Weights of a small transformer language model.
Size: 12 layers, width 1024, 12 heads of 64, MLP 6144 tanh GELU, vocabulary 8192, 199M parameters.
Architecture: biases, tied embeddings.
Each number is 128 + 24 x the weight over its row's rms, rounded and kept within 0 to 255. Layers, rows and columns count from 0. The size above them is the row's rms in percent of the matrix's.

# layer 2 attention key, 768x1024, rms 0.0516, rows 634-639, columns 128-255
size [107 114 112 118 110 112]
[[112 150 151 146 119 149 160 136 136 155 134 111 138 117  96  88 147 144 144 126 137 132 139 131 103 154 128 146 142 141 122 132 137 138 131 124  69 123 129 117 158 169 178 110 145 122 118 143 111 137 129 135 154 113 131 118 127 140  74  95  81 135 142 120 159 126 160 192 157 132 157 191 134 109 141 140 127  96 101 125 134 106 111 153  98 137  82 130 121 133  96 117 122 139  81 137 126 165 106 166 111 110 145 158 144 154 100 131 115  84 116 138 143 114 105 139 130 127 155 150 109  70 115 121 128 118 142  75]
 [148 129 106 124 131 139 158 141 118  97 111 165  98 174 156 109 109  94 155 101 144 124 136 162 142 146 176 128 140 197 128 122 142 101 128 161 107 129  83 129 146  70 142 105 150  78 122 137  76 164 151 121 119 140 125 176 130 136 176 129 133 200 160 104 174  92 103 112 109 124 108 108 113 118 164 104 164 146 135 135 146 126 128 153 105 177 134 148 115 161 160 102 133 190  99 117 168 157 128 164 152 144 139 128 181 100 144 140 104 130 180 145 153 112 162  72  95 118 135 174 109 129 144 141 109 142 138 140]
 [154  88 121 118 130 137 177 132 157 179 170 116 187 149 118 148 112 135 141 181 133 102 132 126 161 153 158 158 118  85 159  84 107 133  43 135 159 106 148 117 119 134 132  94 149 117 125 140  90 108 115 162 159 129 157 146 140 104 147  98 137 113 137 118 147 130 155  93 100 135 134 157 138 133 142 188 152 156  83 133 139 136 120 121 108  96 116 162 129 153 104 130 114 132 131 140 125  87 161 124 153 146 147 124 124 116 126 141 124 150 109 132 172 115 132 129 171 143  96 105  92 137 153 127 116 148 127 102]
 [155 118 122 169 132 157  82 145 130 161 110 172 114 118 142 148 104 144 157 121 152 144 121 105 164 140 112 120 150  94 113  83 125 130 127 139 124 139  89 125 139 149 149 110 137 110 120 163 156 149 132  90 203  96 116  83 110 142 110 128 154 118 123 130 157  91 169  93 164 175 193 122  85 129 143 117 119 137 110  99 115 108 141 119 152 133 120 124 131 196 113 141 143 122 140 109 154 115 113 119  93 143 123  91 120 146 104 114 114  92 118 139  80 145 100 122 148 137 158 135 170 141 119 162 124 162 112 138]
 [119 105 134 131 110 131  76 126 161 140 135 120 132 122 103 169 125 123  85 150 103 156 105 137 120 142 118 135 112 148  94 190 166 148 144 151 138  60 145 126 111  98 174 122 119 145 147 122  95 156 113 121 158 106 157  92 171 113 140 118 131 110 124 145 101 137 154 112 146 115 164 134 157 132  75 125  99 129 157 152 116  96 148 139 141 111 125 147 138 133 156 103 156 126 124 120 126 115 121 115 109 124 151 101 132 125 126 176  94 115 122  89  97 154 137 152 136 152  87 102 172 125 141 167 131  50  98 132]
 [155 140 109 163 109 140 114 126  96 122 128 134 127 111 103 145 134 115 152 183 142 123 117 117 102 124 180 150  88 122 118 157 145 132 134 157  93 133 140 101 116 110 128 110 128  95  91 132 163 122 140  99 120 118 147 121 111  81 120 170 150 117 127 150 161 114 119 122 135 132 111  89  93 163 154 138  92 194 150  96 124 140 135 139 143 166 124 151 131  99 132 112 137 145 136  80 116 138 127 123 110 128 142 163 131  76 130 141 145 112 133  86 163 144 122 104 111 117 120 113 177 131 200 132 113 141 157 118]]
# layer 2 attention query, 768x1024, rms 0.0509, rows 635-639, columns 128-255
size [ 96  96 101 100 101]
[[150 140 135 142 148 168 120 126 168 126 129 101  98 120 122 139 122 135  70 144 145 131 108 114 117 166 131 142 115 158 163 115 105 147 127 120 110  95 104 110 137 151 159 155 132  86 138 152  85  66 116 134 117 116  90 106 121 116 140 134 152 107 133 113 122 134 101 159 129 154 150 139 174 108 177 133 103  89 157 160 138 149 148 140 175 152 123 110 137 114 117 171  80 105 145 112 141  83 141 127 113 167 170  93 138  99 145 102 106 119  75 103 157 133 126 108 142 112 136 153 161 104 142 143 105 163 124 100]
 [146 122  89 130 105 133 142 115 107  94  72 103 129 119 124 131 105  78 113 139  99 126 142 142 112 102 111 140 159  86 139  92 128 112 185 131 152 174 128 132 115 122  90  74 114 131 146 151 135 128 102 153  92  94 134 134 126 114 112 128 125 113 101 154 133 107  97 165 115 152 117 107 111 166 151 142 128 125 134 124 107 197 161  90 131 119 143 104 142 123 147 130 106 142 104 114 123 130 104  75 130 135 115 104 107 134  96 157 125 150 136 109 141 144  92  95 120  97 183 127 138 120 176 132 131 166  94 122]
 [151 133 156 121  98 124 123 128  95 116 136 162 135 108 130  96 119 132 137 111 139 118 149 142 129 112 105 140 127 110 125 132 104 144 173  93 181 156 194 140 112 153  97 128 124 118 125 101 104 150 126 119 113 115 164 143 136 146 124 136 100 126 162 131 145 147 105 152 123  91 169 101 104 117 123  97 154 149 138 170 139 155 102 108 138 129 112 153 120 137 143 117 114 129 150  88  78 109 144 128 125 110 107 123 107 151 195 135  93 103 130  82  89 169 170 152 107 117 106 134 121 143  90 126 133  57 140 140]
 [137 136 151 128  91 148  93 140 149 128 128  83 136 116 164 153 116  91 147  93 152 100 134 108 126 180 105  86 157 103 173 139 150 155 127 133 146 147 157 125 172 151 113 121 163 138 134 144 166  78 116  92  75 152 142 136 113 166 118 102  81 148 131 137 110 118 103 136 128 134 137 169 106 122 163 162  98 140 133 102 117 147  85 146 168 129 102 105 131 147  91 145 127 156  93 122  79 118 147 124 116  86 129 150 116 132 120  57 156 167 134 158 159 155 142 117  93  88 128  74 157 129  93 122 129 152 126 100]
 [116 124 151 118 154 156  94  96 168 189 114 113 146 121 166 151 160 139 104 126 132 141 123 148 106 120 142 156 138 111 120 127 125 156  88 153 116 151 131 144 159 126 120 134 137 102 128 124  84  89 165 101 154 144 135 133 160  86 106 126  71 173 159 120 104 121 105 158 161 132 114 110 174 149 151 121 111 137 122 139 103 150  96 157 171 156 158 144 142 105  99 156 141 119 114 122 104 117 155 171 142 103 127 160 142 128  95 143  74 133 157 133 215 127 117 134 125 131 150 128  84 133 123 146 105 120 122 148]]
# layer 2 attention value, 768x1024, rms 0.0555, rows 576-582, columns 128-255
size [100  95  93  94  98  94  97]
[[169 102 124 152 133 128 122 137 165 146 144 144 123 136 166 112  90 158  87 107 159 134 120 118  99 147 117 136 154 151  93 137 104  97 124 127 128 130 107 145 138  98 191 119 150 142 119  39 165 139 130 136 132 116 138 104 101 107 154  96 110 142 121 166 100 137 100 127 106 144 105 149 128  90 132 146 152 105 109 160 133  91 131 137 108 121 128 127  87  80 138 159 116 109 134  86 162  91 101 146  82 121 146 123 114 121 127 100  90  99 105 113 132 163 151  92 163 148  96  87 151 164 103 158 134 113 130 136]
 [125 130 168 176 139 108 139 124 144 129  91  96 111 126 140 153 147 129 111 127 130 158 101 189 138 131 127 125 130  74  97 122 139  66 112 138 121 106 140 114 131 131 176 123 133  91 149  52  93 126 157 158 118 105 165 141 114 123 167  80 145 119 128 119 119 138 104 146 133 104 124 133 112 103 112 100 145 193 157 142 129 127 108 168  79 166 134 144 109 130 209  96 112 119 121 126 125 139 108 107  98 109 138 182 105 125 139 109  95 141 132 148 127 185 120 107 145 152 119  85 146 103 127 199 102 122 147 130]
 [134 107 107 136 154 159 152 110 111 110 152 154 150 123 146 150 141 147 123 131 145 117 128 131 123 143 134 138 137 102 113 110 119 164 136 125  96  73 133 137 151 150 108 134 130 143 116 117 151 139 145 130 112 133 128 104 113  72 130 118  83 118 157 108 126 159 120 135 119 118 123 127  93 120 119 125 104 137 126 116 107  77 159 117  95  59 127 120 126  99 142 115 129 100 101  81 117 131 123  74  87 140 116 116 102 124 140 129 120 111  95 140 124 125 126 145 124 141 147 139 140 128 114 136 132 154 161 161]
 [137 137 146  99 127 174 162 126 110 105 140 123 115 109 131 137  88 113 131 149  85  94 128 141 123 183  99 146 147 166 120 117 137 134 118 121 129 118 148 151 134 124 145 111 112 105 135 118 124 124 160 105 136 149 143 100  88 168 149  89 112 111 142 128 104  76 107 116 147 114 153 165 120  85 155 116 137  93 165 119 120 133 121 113 105 110  89 163 101 132 132 121 111 126 131 113 153 113 107  89 156 135 132 102 121 140  91 150 176 123  82 185 119 149  98 169 121 150 148 110 123 133 143 118 127 154  82 104]
 [ 96 147  84 119 146 153 123 129 122 132 176 140 156  81 139 132 132 144 115 120 134  89 159  97  82  95 183 111 118 132 125 152 159  76 137 142  96 122  93 141 131 117 129 175 100 139  89 142 104 135 143 109 100 120 105 112  95 123  81 124  98 109 141 141 100 103 143 132 164  89 141 143 151  84 105 156 162 105 101 162 126 113 189 168 127 137  82 110 115 143 101 158 129  98 136 131 104 139 131  95 143 149 102 121 132 146 130 117 153  91 123 104 139 126 115 124 117 117 145 160 129 156 133 128 111 116 119 104]
 [100 124 115 150 155 125 156 152  95  91 133 169 138 147  98 118 147 151 146 132 107  99 140 129 130  93 129 111 136  97 140 115 114 130 160 118 104 123 137 124 123 135 155  98 115 143 143 125 144 131 101 169 111  86 147 105 140 143  81 132 107 112 127 145 124 112 183 130 119 127 123 147 122 116 114 135 119 107 133 136 120 155 133 146 160 111 135 103 116 158 106 137 131 110 133 148 135 141 136 189 169 120 144 183  85 122 114 156 188 129 122  97 142 100 105 136 135 157 111 176  63 144 126 120  94  89 145 132]
 [164 168 116 138 109 125 113 104 103 145 113 119 129 125 151 128 133 131 147 144 118 126 126 132 130 127 170 165 129 121 124 129  78 152 144 124 141 117 109 139 126  89 111 100 143 141 181 105 106 134 103 160 135 146 139 131 110 157 113  80 127  45 119 126 130 178  93 182 127 111 132 134  83 153 127  88 137 135 140 123  88 115 136 141  86 128 133 116 134 119 103 100 116 110 117 114 152 103  71 109 137 116 136 134  82 139  79 136 161 107 153 121 122 167 160 126 106  99 189  89 152  73 106 144 167 137 119  93]]
# layer 2 attention output (transposed), 768x1024, rms 0.0517, rows 576-582, columns 128-255
size [ 92  87  89  90  91  86  91]
[[ 93 157 128 105 151  90 142 139 122  90 164 123  85 121 158 136 145 132 136  94 150 150 141 137 139 152 154 174  91  98  97 148 127  97 109 119 114 153 155  86 182 118 126 113 150 140 128 148 148 171  95 124 136 126  82 138 122 124 127 148 143  86 139 120 112 163 123 140 135 122 151 116 131 111  85 107 137 157 119 113 131 123 137 147 156  89 132 133 130 108 136 145 151 126 113 118  92 176 150 131 140 123 161 169 130 159 137 163 131  90 161 150 148 130 118 108  91 126 145 179  94 122 165  75 188 133 136 127]
 [113 158 165 112 150 116 151  85 135 112 115 112 118 145 147 102 130 122 131 169 140 150 153  47 211 122 123 112 137 169 146 162 155 169 169 108 125 117 134  81 117 132 133 137 115 156 153 135 127 135 114  90 148 130  83 121 107 135  99 157 107 134 153 131 102 145 107 131 127 125 141 105 135 108 106 158  79 116 130 121 105 132 104 148  92 135 108 133 102 101 122 114  97 113  98 120 112 134 145 144 129 139 101  51 109 168 126 106 126  89 121 139 144 137  81 167 135 154 144 102  77 163  88 134 121 140 161 143]
 [116 134 150 141 174 133  69 173 133 114 145  80  91 101 149 140 129  92  86 116 128 154 111 106 104 186  96  81 142 118 151 146 138 186  95 111  85 145 112 116 183 154 161 123  89 101 155  79 124 134 131  90 173 107 112 172 146 107 137 155 111 134 125  92 123 112 131 123 203 139 121 103 150 185 156  87 152 183 117 148 123 158 122 111 139 142 153 129 173 120 132 130 105 137 179 133 161  97 128 143 128 133 147 138 149 131 150 129 114 140 145 120 137 118 116 135 129 120  98 138 114 112 141  82 116 114 103 160]
 [141  89 135 167 153  96 133 128 127 116 117 116 104 142 105 121 125 157 129 128 126 122 140 142 145 111 139 184 123 116  86 111 118 162  95 101 150  73  84 121 116 134 142 119 148  81  54 101 137 117 124 143  97 154 126 134 137 118 155 152 132 134 106 119 150  96 134 108 126 153 120 118 153 125 107 116 145 145 104 116 122 110 163 102 155 104 136 103  97 114 178 116 141 115 128 136 100 135 116 145 112 100 125 151 164 126 158 165 136 124 128 120 104 127 135 136 145 161 102 152 101  73 133 104 108  87 142 128]
 [156 139 106 153 141  94  64 154 133  99  51 141 156 148 108 151 135 125 111 149  98 133 111 136 139 160 111  87 118 159 103 129 103 118 116 173 167 116 149 135 110 117 151 132 111 145 123 122 136  83  87 113 168  89 116 130 109 124 161 155 172 101 132 107 145 119 123 150 125 103 142 141 109 206 124 115  98 121  95 102 135  81 127 151 105 136 118 149 115 150 109 156 180 160 148 141 151 176 137  93 125 129 120 162 122 136  71 127 145 129 121 117 144 132 134 106  83 102 120 110 117 114 101 126 149 169  87 107]
 [122 129 142 125 157 129 111 105  92 151 135 101  84 133 167  84 120 135 178 138 119 131  88 118 130 155 111 124 144 104 113 137 124 142 140 135 129 125 107 117 179 130 157 129  97 158 101 156 112 126  89 129 128 147 137 102 111 135 148 128 143 126  91 114 135 118 120 115 135 122 109 135 127 108 148 115 145 130 128  94  69 125 126 144 109 133 189 149 120  79  73 124 151 109 157 102 121  39 123 124 161 137 123  81 105 144 109 141 110 119 149 123  70 141 127 132  88 137 158 115 124 118 134 143 152 126 142 132]
 [ 94 104 155 133  95  93 107 162 144 136 128 141  96 159 151 113 108  82 153  91 113 124 133 118  94  97 108 114  88  97 150 145 144 134 160 152 121 133 171 140  91 118 138 136 116 105 110  95 135 122 117 123 122 159 114 131 186 155 110 144 112 134 107 126 151 128 105 146 120 119 137 163 123  97  99 130 131  99 120 147 155  96 116 130 121 138 118 118 138  82 124 136 137 132 123 108 122 158 129 133 156 145 153 133 128 121 105 125 120  90 146 132  86 102 112 113 138 121 141 158 149 154 118 120 142 154 131 148]]